Weights of a small transformer language model.
Size: 15 layers, width 96, 3 heads of 32, MLP 384 tanh GELU, vocabulary 1283, 1.83M parameters.
Architecture: LayerNorm before each block, learned positions, biases, tied embeddings, capped logits.
Training: a variant of Adam for these matrices, 128M tokens, 3916 steps.
Each number is 128 + 24 x the weight over the matrix's rms, rounded and kept within 0 to 255. Layers, rows and columns count from 0. Numbers have three digits each.

# layer 12 MLP down (transposed), 384x96, rms 0.12, rows 129-334, columns 0-31
124133117156143134117116096158131148124177117150113140164151095101084121135093098172135111118159
088065120137113133131104111147146177096153130156136108133155099114098092122148138155143153133139
119113144105107109181167107170130037097154116160122142132156119094099103092111141102105074140144
146095144115138121128139153095130104193138135172102126145101146115120120142142109143111100143129
101108128120145108164156133164143075143097141109109139132113159116107121147132133104163131150133
138114109174118160158190129086136103118101135112124123138159159109132125074132140158105113156067
099097118116184093134141151108089077119120139149116145156105111155107124102108134106105136134165
086150132151098132120099105178125118145125111139171111125126159174147110145151158135142153138175
163153126129111132130134133173166176106109140131101152129119121163146099163106098178101126149136
140144111107109154145129108192132111103082129118122163142160110139091135169149152140144137127108
117141115185133122145129157144150109128127124085132172179149166115130139105107099110110125149129
165123151090145173120143109115132109131169116108186136141118121126135127076103139138116113124108
130116135153133131155147113114113096164148078092145097121111132156089136191107096138109134120123
141118132167113103152125153145104133131131144118150171103119129143107134076143160097134129136091
131139121094089138117092087105144145130153077171116107109101155173166158117131085109135134145116
125132137099172147106099115155161156142144116165121134122128065094143145108131141145129131163133
131130132130121109139144153125133092120141081095149129158146114125149100152155145128132112140150
145125176086125120107151104104140113089135089116141126096054114156130068103081115119160155154140
114136143108161106143099124103143131151122105155125109109120144142165142174140123136152148147103
168126128108088102132116100122091120111142136150176177149124124177063141125156113085155146082137
116147085143122131114182139122136124121117109162107116134159117107132135145141147080156167136101
125159103099145166146121149165137122115132088132146157109144164106108111126107113146181121107150
156128069105127105104153153147104130142099117160143139111124161125183137114109134118129139113146
125134119124104149142114106127123120136126132116127116106116129143156133132126137129121137131130
146075130140172122097152136058162141135135151131094137137161123102145086131111135094109168171167
125117093152146121111146136100092130160112161136170081100109151092105164112147127129151150129115
157076127116129124121148140108158159114076149126116165161156138148114107098127137118117113143141
138104129137120135123124136109137156138113114123150144108126109110161147143109123141105103143105
113079098133123152175126130118111121134146133126117164113124143151157126170133136131166103129112
139115107167138082100148132094180135170130133096064106108117116140143155137142131126150131140120
095155137137109140128141182131084139181123189135127142152120114160144140115176135084111127146155
133133145151113138113144146114144134134117178117132130140154112140116101187157128150156102120097
115119109152172150156130132128115079133098139145144129130101159103150123171125116137134141145154
110120142104112115145138100137136136186158137145164160100113105141124130112120121192111156149174
122131111130157149125129130118092132109133105161133164123141152093153130123088119118140144099138
144117127129132139146161123109141141132145108112097134133122151103134149096089120146130138114114
130120139145133163127166179108117133105115116157083123133127095108128094126102120104139155109115
166130115102097132129144163151134103127124106133099077144112150117118148139103196155162105143115
103124168115155148119138100152143140112125110138130094128119103120134129102135167140137093179145
129122131105128120105104134116137168094103143148170124155113117138136153127128126142129135128113
115136140173103137118113128151123123103171088167141159152105155106142099136134102148139125116158
147108131107081159140147065152155116142134130109182126143131130085126171169130127127137128172143
107138134148135122115104114114083073171077079127175103119096100130143136139081155125113139128177
117135155144141127127084120185141122056114110124136093102161100157094144123123172161134124136153
148102142097118150146148129100142128102135140093130169091137120158104114126139163079102121130110
110102085128131129144147130114135084114105121117123120081149129091154142081151113164096142164129
114175116136100108168139116132119164119087148113130144135133137155122140146170150159143152062098
111165156152120169138125135137159132128107111126131155158137136158096131121155112107133163092115
130118138110153123137100139132128171094124131163140114105117134132131104078114126160131138162140
115145153143120195135110115119082129148145156109100113138151146120126140144188113100155140097120
170101118115130124097081153130138100103111111111144185113131107155115148085099174131166128169127
104125141114129105087125099112109145120135156135149099144127167128142148097083128130121089139126
122133092125118143113136136149157099126094145143125146151100131132160087134084123119093082131099
132117155136106142107155101129125143117157141109148083104121170117076084128139082132149130175121
089122165127106147116122133138118126076150100161161163153136104112121133127136151114137093113129
136085150145101143128140118098164125127121140116140143138169147131108119150072156075139113173144
172102158120145126113094113105140094159114160126129114150115125124095130121102141109152126124105
119132136097104154168091124115152213133136133132140120101177149133123150150079132135109152144138
093126138140114118100126126144119123133094123171119146123123120131136128101160122108111125172144
151089123161205162131090141089121122110140171106155175150143135122171131114098126144138158092120
147101113095084118118125116145102095165127149116108154134068097154119098129152141162148140144124
125130093164131137135151127145140108178122135183127118132134098155144135070119131109125126088173
096094130139154117145113141092130146130128105151148097140144132144151123130133128149143132148125
130135116134132124166119118108144153130130145125127124093138125125153168141125126135127127127131
109144138126090105113128129115098062103130121164123084142140146137126138123158118143129156117121
141134139069110115116167136180133118180091088135114101101101151143131172138142132098115141137111
098126084138099106113154215153104108142110117166091161125125107170136130124096142104103158104134
167135125121143104118124121086165145115155153120116113149121118115124120155113128107143120118054
107132098143097093128116140150110140137114110108124116109141095126093138105158100091149126133149
109121134111144150109070141111173162138145147118170129137113137166139129131126099134103140137138
114097178126142122121115124119125110126127175116125157133149185107128103151162132157148140123121
125101091127135146139149137150136125097136111134138129125119130133108135123110144142132091143118
163138158127137149136097163090157123105136110120124116105152113122108136147107105158120138080068
145146124107147168122137158040086112119158123100158115127141143095154096138109103175153094111167
139163096118171111110142121118124156059123118089108135107127111155153151116123133125147117108145
113135163109149138137117125131104159123126143143114127113114172100142127128099107099163151125098
078121089148135112143124129119107149135046167139175156184133141121174113149129112125129116087121
141131131161095107126142150152159113134129123108140119145139123144103134140117149133175127155107
119129099136135118136139159143130160101146140135139140126141140117131128177135131106143118121129
105163153153145124110108133142093143126132152132120102107143135135051199111121155120105116113127
139125123116167090153101131131134101123138152100120137133114093118086136059122124146129130138161
136124135103112127062121138095116116105126151117151106140150180136144146105145162103117137138079
131101127131136126083104148141111123157089123150158143115120128118121125100126149074138167108130
114165123151124118123126179103127171138143111088148119143132169107126127107104106098124133146143
166166110116122137129129081136118096147135134091176163115129140109117096100137148126142117167149
121140155139094141146129115153142135114129127128099123131123136115161146122134095146106118120111
142149082113155133127150114129139145141108138132136099124125102134109093127125113137111093183129
140133073061130105119164147143136097164107152122132094104114108097120175101120141118176145113107
137118115154147108126164135116175109116083086123131078151150130095171182158097146096111134147134
162133157089101137127110120111114135120101133107105146124129160121106142165150150122171133103099
117126105124128109134150123120126154107143144139096121147173107146158169113107155107111099124144
108157132142074140124119115124132133130167107133109118122126145126119105117140126152139120128153
086075084124108146133080103132149099046155106135099097112149142105117132108107136127182112129135
147131115113100092126152140131119133135160145097159127114115145112086156120151109130152129090122
102115102182125183125123133124118168092122169116108100128126123096134124133112096111143133119126
100158077150125139101115140103142120111133167106139135113087124109115125104130097088125095162133
131102162117139155088143089142098109115119159123161093161098150091130141132110163133111139120079
170140132123105133128128094120136212112134125135120157142154154143112102156125104136135128137116
147129127156131156118115121148126168115144145134135091100177115084109134098123150110141107147124
103126181134094060156135160113157131098171130093137090166113134156143103103127146125105110149138
140136122119104113108141170126143102179131120143123138120114174166162120127150116118118149126074
170148110110149102147104116138182141132129143113150157132155110095112129115146118092154136153116
147151139122107123127144127153108119141078133125103172133143119177126107129101144149124100095125
063109113082138167163117124161115165158164132097130110147140127095089147113116147166124129142122
120120122176134110116126149118156180138109122098103111138133091111122107167152120125173131150111
128125144190120112140123160099122080145155107150174122138138131136125182169122154095150128110124
147143140070125123108161146086107078159124101182109173145156128091123124080135079170138167118153
137182083153101117127132126118133113144114158105122121133137164119095137174109123114118142095104
137083097121152168131168130141130127083123139141173181138094092106113118142103150102143146118124
147121139117133077110112139132125115129139110111138143144127159122135158109137111114153122121115
131127146118088163139153081154127112121103134143152098073179166159150175136109142117117178160097
131146135087135103151124159138126091153104163153137133154148095117086101096152101146173147157104
126140115088126172164096126134110155181126200169146133125106107115100112143134153108125121102138
106121098129109140116156154152148122145162103156142110108139139123169115142109122159127110142136
135119169092143164151142122122114122119127099113143150111136108147146105125120056120123119130155
103091137061160150136147124054125084165109155171121167122140156122095106127095155134156154122141
112115130127110141177139094161123107119107149117093086082105096131166114109119144143120114169128
127113121187143132102125140140137123121096119120165110121100084075108060115181131096125116139102
123117129137121146144150146162118104147106142095076096161131104105164113157116135107145112081167
133140147122148110097107101117096116107126096097127126125120113172189119087119109081096122101170
138166112113110118114136141127146162099113122079144145087173120143119106150136106101171112091157
116108123193152107126132111149121096095151119110144128143160144127133135121111143091144100122112
071125100122131156138172142142123146105152171137161129108130143123156120148124104124131121142119
140096131132171081153124140150098127134156100131108114102104134137133123167121108094100089102095
127158124137147171106085113069142113149143128131138111138141129133132122111123172162121138151083
175136092102142121111118136116140147134150096122142155097105104142137145108100110135132147161137
121121156145145116145128140126137127132115120116164127107119131178144137115125141099134110113140
136169121155118142114143132120115101104161144172114108134098093103190122112143157137110150112133
166152109138120097114091092150125154129130149128109120134139119113139139125119148134116170112116
156116143192133092094115127147130138131148125136138103127085137112133130197114153085145120127107
107124132135163128131079095094113116112111079143135181123139122096155155128130098127076107144103
105124082163107091156156126131136147125120111099103081138113150100102123142139140122129115113143
143107137121086125102106119127163089066130170183154143148135150125107134114162118109156151134116
105144112128123098128116138113129222113132131110101133133127154116124150074102112142179138136133
128110132159128123125119122063089167168150134116133113150110149136114122119112121088130112133162
095165112134156127111140129102092129142126105140144117136142111186086112106143134120109093131130
122159149078093127112168144157124095132137147139125114080133091146179123097143121167165139160129
136134114134083103107097162143145136096135135153142074130149133130158147134099155098142129110113
094129108109137093125141104129116118171113085128169112133128139128131126152180121178116148119160
115119094151146142141191160151130079159169129149118123096097135117125095133108186106127109174122
150126175115132111132181162161078148162094147136100143131127139152134108156178106150114124103115
135118148170135125123113140104090114131126127120120140125140142113118151121165128067120099132052
160138129161088131103093138114138121103119092094139136127113149097132109136136158135137113147069
182115145147128092085104157101095146113174131158137118129121116102145123148106095120133114151115
160100136152148142140103136126170158148143147146132141136134167103107136148133133122125133112130
100121128098119104178172137161141135144123115108139107135180138152113158107138102108122103111145
130138124116139103105138155144127111087123094117120123123132147106124109153149168133107121102140
132091165125128111106136087087111091126122114128117104144142116157104174136135130106123147154129
160104134137143145101089125135108126132097087100109140170115129137136125130175171147136140138119
146131127100136148149173099139133101141095152136194088146150099160213136106141109106082113130132
129091152168117154151115140117128035129113130130174179113093111085158152124143148104172126151043
125114115145163126118153134141103065154164112132153126162154143136070124133142128132124070137130
116123105122155134157122147136111185121148133110117162143175132151111122143098134126115145171183
147104157119105130113070119146159170135141180144135123128177124113160165127143069115188077091115
141113142149127090099172110189109112088161133135072120160094144127132121157163094124129131145155
158139127144140107116116095159119130175119118145105143132153149132113129136108083146118145103138
123149123164150120125141145150140159130118118127128106118124130131084111153135143140088147111141
134119116106146158147133121118151193164140122163080104122112126105143110073113118111127129133150
144117123112177125151110144088131130128178129157115166169149129127113144144119128134152134150124
117103118159092139112116072099151093134123134098180082145145120091090160137104147106174115141102
123114090114091150145120108150141134136138107166131082153163136138087163093093137141147113093145
085121136153137170119161125112130092127109113127115160118123151161153134133178109122119115148091
106124149162127095101108133135147171099112136088150115095155146089132106118139131121106119145130
146153125094151132172101156133107139148106127079117117137137126139180122166141134133139102104147
142086094168137124068070085097124114125125138120180132127133136130123143099137115162121154173140
129149131120136124158142118155128113111135157112102105096131137137139119112167177121116131119141
149164054105109105139187146142141060143110128099101180124137145143144106163150078083165106164070
144129130146170137094147127133084097100103099128109119155089155113146113099135077132142127114127
151142107141115137122124095152040124146110096100119149121079153148151154070111178123133124148123
121115140091113192112154152110111146161128124112107157153176125160091133109100146149146121111073
073123116095127138118119140082098070090124175139173130118125141128152107203130095146119160084097
113182111110130136144185125108125192124107114093146120103125131116128122104133135114164143129134
146141073108125139162112122120097077130151098104117171150144099137140122120140128122127134093154
125150157133144132119147152111112167122123103123110112118157113127124137128141126093102091153131
135136123147150092152106103158152137114172147092133110132148124103093126135119164122091177127150
098133098134074132146133134109147074116108125140113105118142132119123156151131129156107151142106
108131097115149108127140131107128196139150122112116147123153095136143117133105127161097090124127
114109101136118132104134081132173142093120148107131102166124109143105117118129132121162102142131
128109106108146184142149121135152096127104122140142137153096115136123107133120137148102111097169
159125099124123162144173129133091141101119099159171101117160108146113108104112106123181106161126
150105157130126109119118087156122154132171118157147131154128127112140112165138119128127151109133
142128124140138112144130107134100155134141148103104116104114095195176107105096104134128109127125
161153099140129118119164108129122130077137156127150102135145121123130139104164148114158154157146
128151113175149152121100123130130165119117134146149136124102144122125130111091132155152123115111
159120129117136109125141114145138133111135121137118104190116114117127135134097123145101125141131
132106098159128108154122103100146137135157133142101098174128090104104146146149158096142118103146
128131127109137145106121135134169143079175158116112119137153116137174129083088148094136142096150
135127126148142137149103130121123199116165163111109151112107130085109104108100154135135137151126
148144149120113117151143111129159130104125150104148111126172114092137157133097148098130171107149
138109108123142168117150113111102148155108165132107115123156161134146101115148160119136107131160
121131122193182114121158102176136153086157129122128161115098122124102105141125152133158124150158
128080112160125125124142142122139119116110143119110070109125148157158112124129106135123127124135
155138131131127130091158105129135150112084124117122123108133145150099152086142132135135128137151
111130134129115147095121141110138130142130107096137143151119125130150128158137169115108129145119
127121112129104127156126118124166085116129122140153158113120095133189111138103137155129142167121
145100153103120120134156101155140120175122154118134126129158130100183127171158125139131120137111
148123156122171154134107084077125136110162123115137138117110144130111148152119130153116131083108
144146150107088100147143092147109098115144133144110132157099127128127135130130166159142136097131
145125165135064108123113164111130136163130116084131098140162141102101127135129096085104146125075
151136146150162064154098176142100143078166134142139138164097125109120094150141103119160117116117
109149075118136110115116132133146193112124121178169135094160128136149165105103137111138157145088
155155143141114110128093092153110145107127104132106142112131147142125175144119120089107116131112
140141138127135109134151109124119129159142157154128145122136149138133152152135098118110119125113
156144112142144170144130124096142148121128143152077141125104119135122139111126123106149128092138
134122142136140106092155120124165141124101152161141136142135124119129106150137126117133145168150
085192112148128121152127116186119150150148095129115128121063168102117134102123070098075132117155
# layer 12 MLP up, 384x96, rms 0.125, rows 130-334, columns 0-31
133114147154128133091117112097126136101138129109154121125131101152129133168132089135157130146138
158124118121152113159137159156124062124121142135094170090115078115119113137131138152096109115124
144094133118161094064113132176082131162085139116127115105148126111097123141133088132133140145125
123139140136126131125147131100074127103131095132190130122102130117132148109147138155115129107095
105119153136129172111133113136116117114088153185096110147167111070077110150139113060127155090149
146136142109100157167173153150134112147125151175115145108170117085130124126120144108113152122095
108104164148121171155105148121089110130155135137102135106127157090118142154102090144130194157110
104107120152142137129102153094075149095141153127180111100161134091103121090095102147134173130150
130098138153103128153080135114146109103145125086113112119133117158135106113097126086119113121143
146101162113117145126145159143154121093142169169120122122127165105112123083117099118142136071148
127118157133112153156120171146104133108147173148077126145146109117132102190100095139158141142045
125078122103181141142122167166096133137138131131133135115102106118123119121139102112156174118194
114099133116140148136128095101156159133104122104102097130123078133147087115117128121105101135155
140140180147151159146149109150142144130099171115178108177126124116129086123132114091111129119137
076155099104106137072117125123102172144129168098111125078122091141089111147122136141112110117097
118117147134137070077117121109109115176099169173095113113131130129151139174121101120109108106092
177149109095134154123112101134201106197153092134122071129137104142087133121085093086126093121074
104102120123123086120099125139158125138111155146128126113099146092154169142118140150109123103078
147111180144100117087116137120069099106153128147113118114082112153126145136152097113105120072127
145141121081107119137131093100121128147152126099158154113162126147126118131111101140117109077153
161132122133116133113159097151122120148087120117166085135160106099107126117127110135092139142158
105156119189156138141148117178140150134183102095170099126071070099087102163090139133122163105133
153089139140088122161102121134144078140141132141165121105123112116140136136093092177104144134147
117161128148126153135100115123119131145137150130050103095089124116145150142091139142135130117102
119129142073166110147185145192109141110120163126164090139132136138152096143123093075108100118080
148131126112109148138120151121097145115120145126112080108113122074099172134126120113144165162169
144147128128118149152111097103124119132137147122054079094091130103114119144120118114152123122123
133083158120142166166083123140160111128091116131133119089112117085145120092110127161082127131126
133094112113127128107120141128138113146140140130126129087179119095135125095120117149072125125172
121140100088128138118106103107134121139152131099095155147142133146130147166131115124132144117117
149121080121147096136148136141116116125129101149090132099118072144119149158102158156082133136157
149111180113090126154130122183139123137105148090115115143121102095128119127143140139099098121121
157102104161134207141153084165127123151119146163092153158156117137100110164141088103107153121105
103149164158123141115088132137147121137079127109096093155108125136088110098133136124105134119127
143101148135116091105100142109090136122118119108105129119129106108117132131128113135122111116106
124141160130113130115124116068122144157128152155065090082127094110115104093131128143158090118145
105147107146132137106122134096091145085125123157138139114099104123095119144121091132165135106143
160119110125156113155164156149123108161128155112106139117138138138123144138110100120101128140118
092142056145137160152135123122082158084122108135099145074141137140120111159136108108104111144109
133137109112137118122122139096158104134088131114134094117134103117126151161119129121114163096102
129127052111111157139166150137135125122121131155137126124125079118086109153097133110091129146092
149152108121123149114150103119161129163171125137158099095118110136154102118118125119077135090140
150128182144148139148142152125118088093164182113132121112132148157114131161148126136121101152105
110143129130138101121185164162100141114119141101149135157114151112156138139154113139100150106111
117153163140175141132100143115172133126148087159149093107067123132138057172122116121146128110154
174116155098080141130142129164119117144140117137221116156131118111138147112100105106113098159139
125127136125173145129135134142081096115131097100144095133139125097143145144116114126111120115116
115102147155103137119123131127146101098096102151126143148145119128156129151131112126135109095133
160095125083169219131103115152141118175131069164129138112094093132090087121160127146099101135108
137145144105108148093135103176181108141129099132128163141098093130116124111102100123112139115093
091119129159106122116127123086119131105141118098163134113082096099121119184142130122136131141144
096090156135120153135117103111120073119138092171106158113146117117120096117100108102105169158143
132121139160162143136121153164103108167146146130106114113115135104132130147144128094082162086109
142125141173177127122113142117081106123164119112139165133092151126076171113119136101150120121148
075138146139168120134124115107109124098131141134118145144129103118127150118100093126121122101125
129139108119096133128100144108133109108170135138145114157096079133118127133155114091115125134141
180082127140101113147114111141114154148126110150124124141113117148147126132139108120126132115154
137103126142140147092105142142120138140150107152147125171127153099092093105091135132158131119104
102145186117128161119152115123092114135111197154074079156136119100107105166145118153118096106157
140118114059184146146120124173157138121124150156135102157080151130087134156096085103073108100127
093137131123113143136123149138124120096123097154143133124118113094159097125126090139117195173115
153143111127085128132105149137114131126151157148145160125150117144116103150110139137139120144100
154077139155133151175106110154145110131119154156111110094142106119152161179146126165100096139140
120069135127152134108087122116158098207131152131103088148132149136103121125096109129082106146121
145114160112149172122145127133128133117171159104153120138145106146059088115106112166118153133118
166156125114118105131134113123126127170160111133121106147102126125061066097127090144111123118144
103128146122132173145097141162075127127134139126101099129113123120089183149142096147118094131179
163139149117154135156155139091116122074108108160157123151119134103169126121099115143152126174135
143134147163137140162140075127127148146130146156139159100133105091105109138146111069118123146092
151131128074144180148129131165132122142073104156141121143118063120123126115104103094112101093144
144110127139120096135118135155088115110144146150104099150148096115123138169158146116142147073104
095095118135124084152185103133120121156084118129172129154113149123120110102153156114114097145147
136100116100143143100092094123180139159125102111136159142153120116079117101119144143110098113128
156128151127103157170095116181140134137120150133162128108127096136096144171106132142116143105129
084115155125091116117136193130128144121126172124144154131095150106084080140116105130143124128136
134126173151138136133093161072134125113163111121102107116135126123108125110121126128142152157115
132117138113124128120100132084128121157135183151132136126141106103156113143114136104090121133130
116122174108167063133086171113144128088128157127097161130144131134110109139104137103101136112140
132148119167124112133151153159132107171101129144109132083100143127131101170135145114122114138109
101121129085136131142105162139152128093164136090157183144116145117174102106149101165143149136132
180127130137135091099151117111123106165126158145141150102077111083123143119123113125137117128134
106108158112112133124142155149138122140120138117142092050109115146106112109138083176089148122150
102115139159139094132099118119102115096142184120102133104106142146135128166119102150128131135131
160121121071159192141116129126148116139107176139113103140132120098085124116142108121130125138119
129117102137146122100124133146145130122135153109155112176115100086117126099112092126089168150105
078120140109122125112110134063085134149149147139152138152128124114137139136097111136129142119096
121104151156103118090132125124161093105108163119136144131094112145117117138111125160078152108093
155134107085152110143136125139156152122144136125085141125114147096106079109094087110119129128097
115102112157105108115143143148118130136197140149131134138136140158100115101107105111095151135187
111106139148120149131133140139103114114149143131128133115121105114162104177127077112162139151161
162117154128119147129110110145133097153156159133170137139155121115107157170077118117132142127125
147140140145113076134127140115141113131135104151136183130080143143130105145127106130131067077076
119132161168146149127111120132130132136163143112106116132157106138164128148152139102154118147121
115159131154152108152139156112100117132107153106039098098163148098118143139132111153143111116160
138151133120099160129115151174137118089093149152098138114168127120109149144129150162136113100129
074095164184129095135145148094148122119087130158122136090118126109106135122147102124151107130163
110144152137141134123134128088112167111123163134153120123130112118134116122114094111152135117146
093165125102129118118174185136121126106137138153140142089133135113127132172082081102112129117113
134104119146163125096083130166095158111099117118052110143067079113151108122112146133097130152092
087083118127153131109141135096137140159134195111150081136148144078127138136095106103144145150140
191158144090121159121146113127091081072157138113117101130109107130157122133081118112103083106100
132132142135112133100162117121152080107183124158136150156083158108155132167123105070105158149152
132151125165147146117168125120115143091147157071077143065121104121181122168092116137107134143118
104157145135093144138093127133135145131159124142116138068127081130097127121087129094164138122104
126113117119137125157134119178117141174063112143144100137143095135127167139131117136085113090143
136130110119119166159137151122163142108125161143136126154128135065147121103131105143149096121128
145076166091101122131115138134139109123142158127096134129125129135140128112156136071165135151119
100144174154125137113148174111085122084086155155082151096119144148142134087097123131082094080123
113090100125081150122166145098154123107096162117129121167127085126102133126140108095120118146113
132094147096160110144121128132098114167145097138123125141116163114086104138095115093114128121181
122132118117100147124138137195078113110106111153121097104112140086119126144121166129120124121123
094122116109141118091041147108146160140105124136112077162139130139116116174107102146129092098108
125103136116152105159110108107137100156181144157130128130140136108092169121134070135134143131157
151136149105106090167106158140122091134147154154140063106108123112099118141166164111136099114091
098107130183130133137093160134112152161085135150121081120126146131104096145161120132122098091159
166129103148135128151089119149175125126146143180115154099124099148107107150127134156111139105122
086135104108101154163106144120137115129150157161127108099121152133137146126071099158142131117130
108118141072136094122130131126110118077153133137180164127164136097122113139101125119105150120110
113116139166135105132124141100144069119134135113151128129156121109104139087176097109104139054125
138153123156073130126135149122147142138100173096115129143139137125108114150134123173138118097102
127121117134106170161161158136177124139143113101134147090131120147113079124116107168111135129101
154122118106122139150088120145130151149132091168112106169162105116097109108128105155079118111102
148140132146140143133134143124133145139154148145141139178125123142108068121120153119100149106087
134130114081120135102190132166119093142148183126140123158129130157141118140166134116106117105148
094084178194095134140133125143138107122147144146094114156145138146130127156142137167128171092150
119081106172117108132111106100163121137114112134164118151110122120141111130128109145098085101146
107102096134162181171141168144121142149152176117132096125072106113106138104109113130076076108120
140129132132096160126114096124129096125134159081143123122122146084137142151108122105157090179126
092109117136116154145127093152112107129138134152124127148159128131142140109087151128074095100167
180140174115126135087146152098153109102118159129117086110107119127110081139152076084176133155105
139123115099145123119100147104123152172140146171136099141107107113070093127176115090115155133125
114120120151122111112129170152110135124105131136126121126118149118094104127131136141191137123134
120110134135097153180121126139165171118121107123121131111108114118091157101161079110164113114190
129132140130110101084151136152136178127086106106145164147101150113113123155116122131128105121089
165136134115128108061121118133124115143144128137170113162123149103116101112108133139138132083119
119113101152151158098137130123194138126148124158125114175098080135114078138145128119094118113091
134141158073143135124142150153139110159141136138137131147117142117150133053129102098120078105096
167093145137182121116140147132115162129178112128121128132110097158106104116133120112132107085136
122084132168157113140082137125183142137149115099119130147106119130145129134135168164122132078146
119135116176102142111105118123133117125201111130135133124126124147118144120071127117099142110158
142149100088127114144123123151129105103086143122123151102158130124127121126164082129125077092141
129097118100134152124101133145146128153152147131108110142138153161108184108121130123153123122185
128113144105162102140098155144159112083133131143118142102124115149123120118132139109071076116070
145114097107153107120138143115136133167126150115119115139101123135148133109129150139096126117116
086136182135143186157153154128059113156146127153153128137107066118142143161089144129163143118117
156142121123165124097141106120098122148130124142108168096093112159140115099119149099096134155106
168086159144128116101157142118152104114102109125110131123153125117132139134099117102143097135135
154089083101139125134182158112145147123144114123159091122079110109107146131121113089108084125151
155106137193108133131100135129142146134097147114166112100109080113174105111151149127084114139085
155130076077152142148145164121166142145133142121144120118110125102119127108114091096137097116133
108113106102101129164105150146127121085090153142143127178125100079166149119103107163134118154128
144119104135123146114129100134127146134127124119103100160130123115141126122135100116101144108074
148102138148117128132105148125154133099161148123096153135114119144148118147153091118136119065119
130124113106111096162123156138126104128122120103123135094103148066112117103120132107125119101160
133112094129095157164098110123136121116164125129133127118125093153113136138108109067152102161122
105123110096154135156103099131118139140098095118097141115110133124165137108120073166148102115157
121136080100144129103122143089121167120140134075151124109125126155115098121142137141095095070108
130114117183125110157155149178109090174100146138134100153132093116132101099136135166103138115130
091148115133140127101095143139106128159140143125095134124112059106141069153148140083120137157124
150113179137078132178133131157154095131158140172127130137125124085115142144132120128148170114168
066085169110134162149117152104096110168126114105135083164171140122119134113122136151145128092131
132133101072159151112116136107107127107154143147125135122112134125091124114097111161138142135094
161080114103104112149137121163161132115123149156143137125125109125135113090109115116132122123096
132112107116168183188123151159104134087127157135181129137168156111135120121134097140118071094158
147112120101100128154128096132132120133144115149132114105125095135143121147120121158105137122107
143092164107145127177159146116179065136120140163080123090114121108160103097130157167145154122104
062139145154086081155147150059128122126159157148130143131176106096079141153121124112112110101162
164139116132127172132093117142097083172140085134153094136145132098126143138106116126114107089137
132082115148131126144102153153151113082125140091109098129098124106115124156148133130115146103158
108100109080125180154137108182144120125105149166142103122152095087127090134125118106100103117116
107122161106115106124109167067115168127101142173111112125177110147135112160109107158130101126176
123127110155108092160108157175129120135113145148128132157129146133102134118161103162146116106101
130102118157152110107105149153110168121110129124104153121126117126119099137110131117136127152137
141121158153097128127097153111111104110121108105132116131155122142126128093129127161128167163156
137095113079115149169104126142143088136167105123133119129112115124144154113079084105146159136133
101148117120146125110120127142133158108092154159117136154104153133125132121153098100121138140164
117137099145128114125081087096131128135154111162118110105099114157110150130078115141136132139170
141139149135168097134085131132133098088141090128160151088117157103145152145141134129138095126126
122125211152150146118136166129115126120123182139090132112137133119092091124145124122112150180107
125113119140136185144175135089149148118129144091109100134116116123142115113116120151118096176103
136096132121064093086106146169127114073125099131100125139160151099127129152174119134120154130180
148118188142158137103115106106130092146162111125086147129163100104135106153135144141108133152087
130131143139126103136173136108176160133151133137132117093114181117114119115123088099141110154100
145178143113134145133159117117118102111175148140125157138115127125152130180093119128134086117151
125109134096196140098134122155118106116106075124101137157138118142124077130143109117135126129101
201115113142111132130131099147149144140100088158099135130096107139091133131107144178086078138124
122111163101099100140118128137136157188143118151126146139111121164120087138097077156131117104093
146097157090106121111130138135122085092148158131143127129157123116114106130149098152087138122087
076132161121140088120108134133140155116139155156137135156114133146079144105105133122142149141085
119072112117153137123099115137134151102152156138117136145108073147082101127130114101119110157129
116124153116126129134083129158126107123111110135176103171136121126142150173143136094115110114146
114125095152096185168112140134108139126181138131144101127134104110101124187158119075129105099110
140119138120138109149113108093174136143099175119103149128147118113136067149117129119180149131112
177127076094116157113101112120122154141131175104158134097147125088147085122099088127147153112120
125121137152145084114128133090122154155157122143094080114082118104126121118142091141140134057145
141124169082162155127119129150066136094110118112115090113130077130106135139135120138141145114134
177076151136105116112121144133101101119118136149170140124117125132142147105093097113124145110113
113145109119145161127127157170078123166127165124147126112139072084131100135127107116145128168153
125127158130099129134148159102143105099139150143079136126148125115126127103093124174105106112197
094167118141150101123116100160087155112101106119136114122140131122072135101151090090094148106165
155096137147144121162103133131113133102102113133110109114104114097186133124170092124117131122143
139083135087122141131137128133135142114129127144139133104155080104127136110103120105085114137135
125134138138135129123161133141123119105137128136114097145085113152085096131124133184076166053120
112152154124132133129104177143087138089143117090138134121120112154153093140095108161165136122132
119111138097161124111127130134123168144123123156103067140150124104115154051098120158145151124119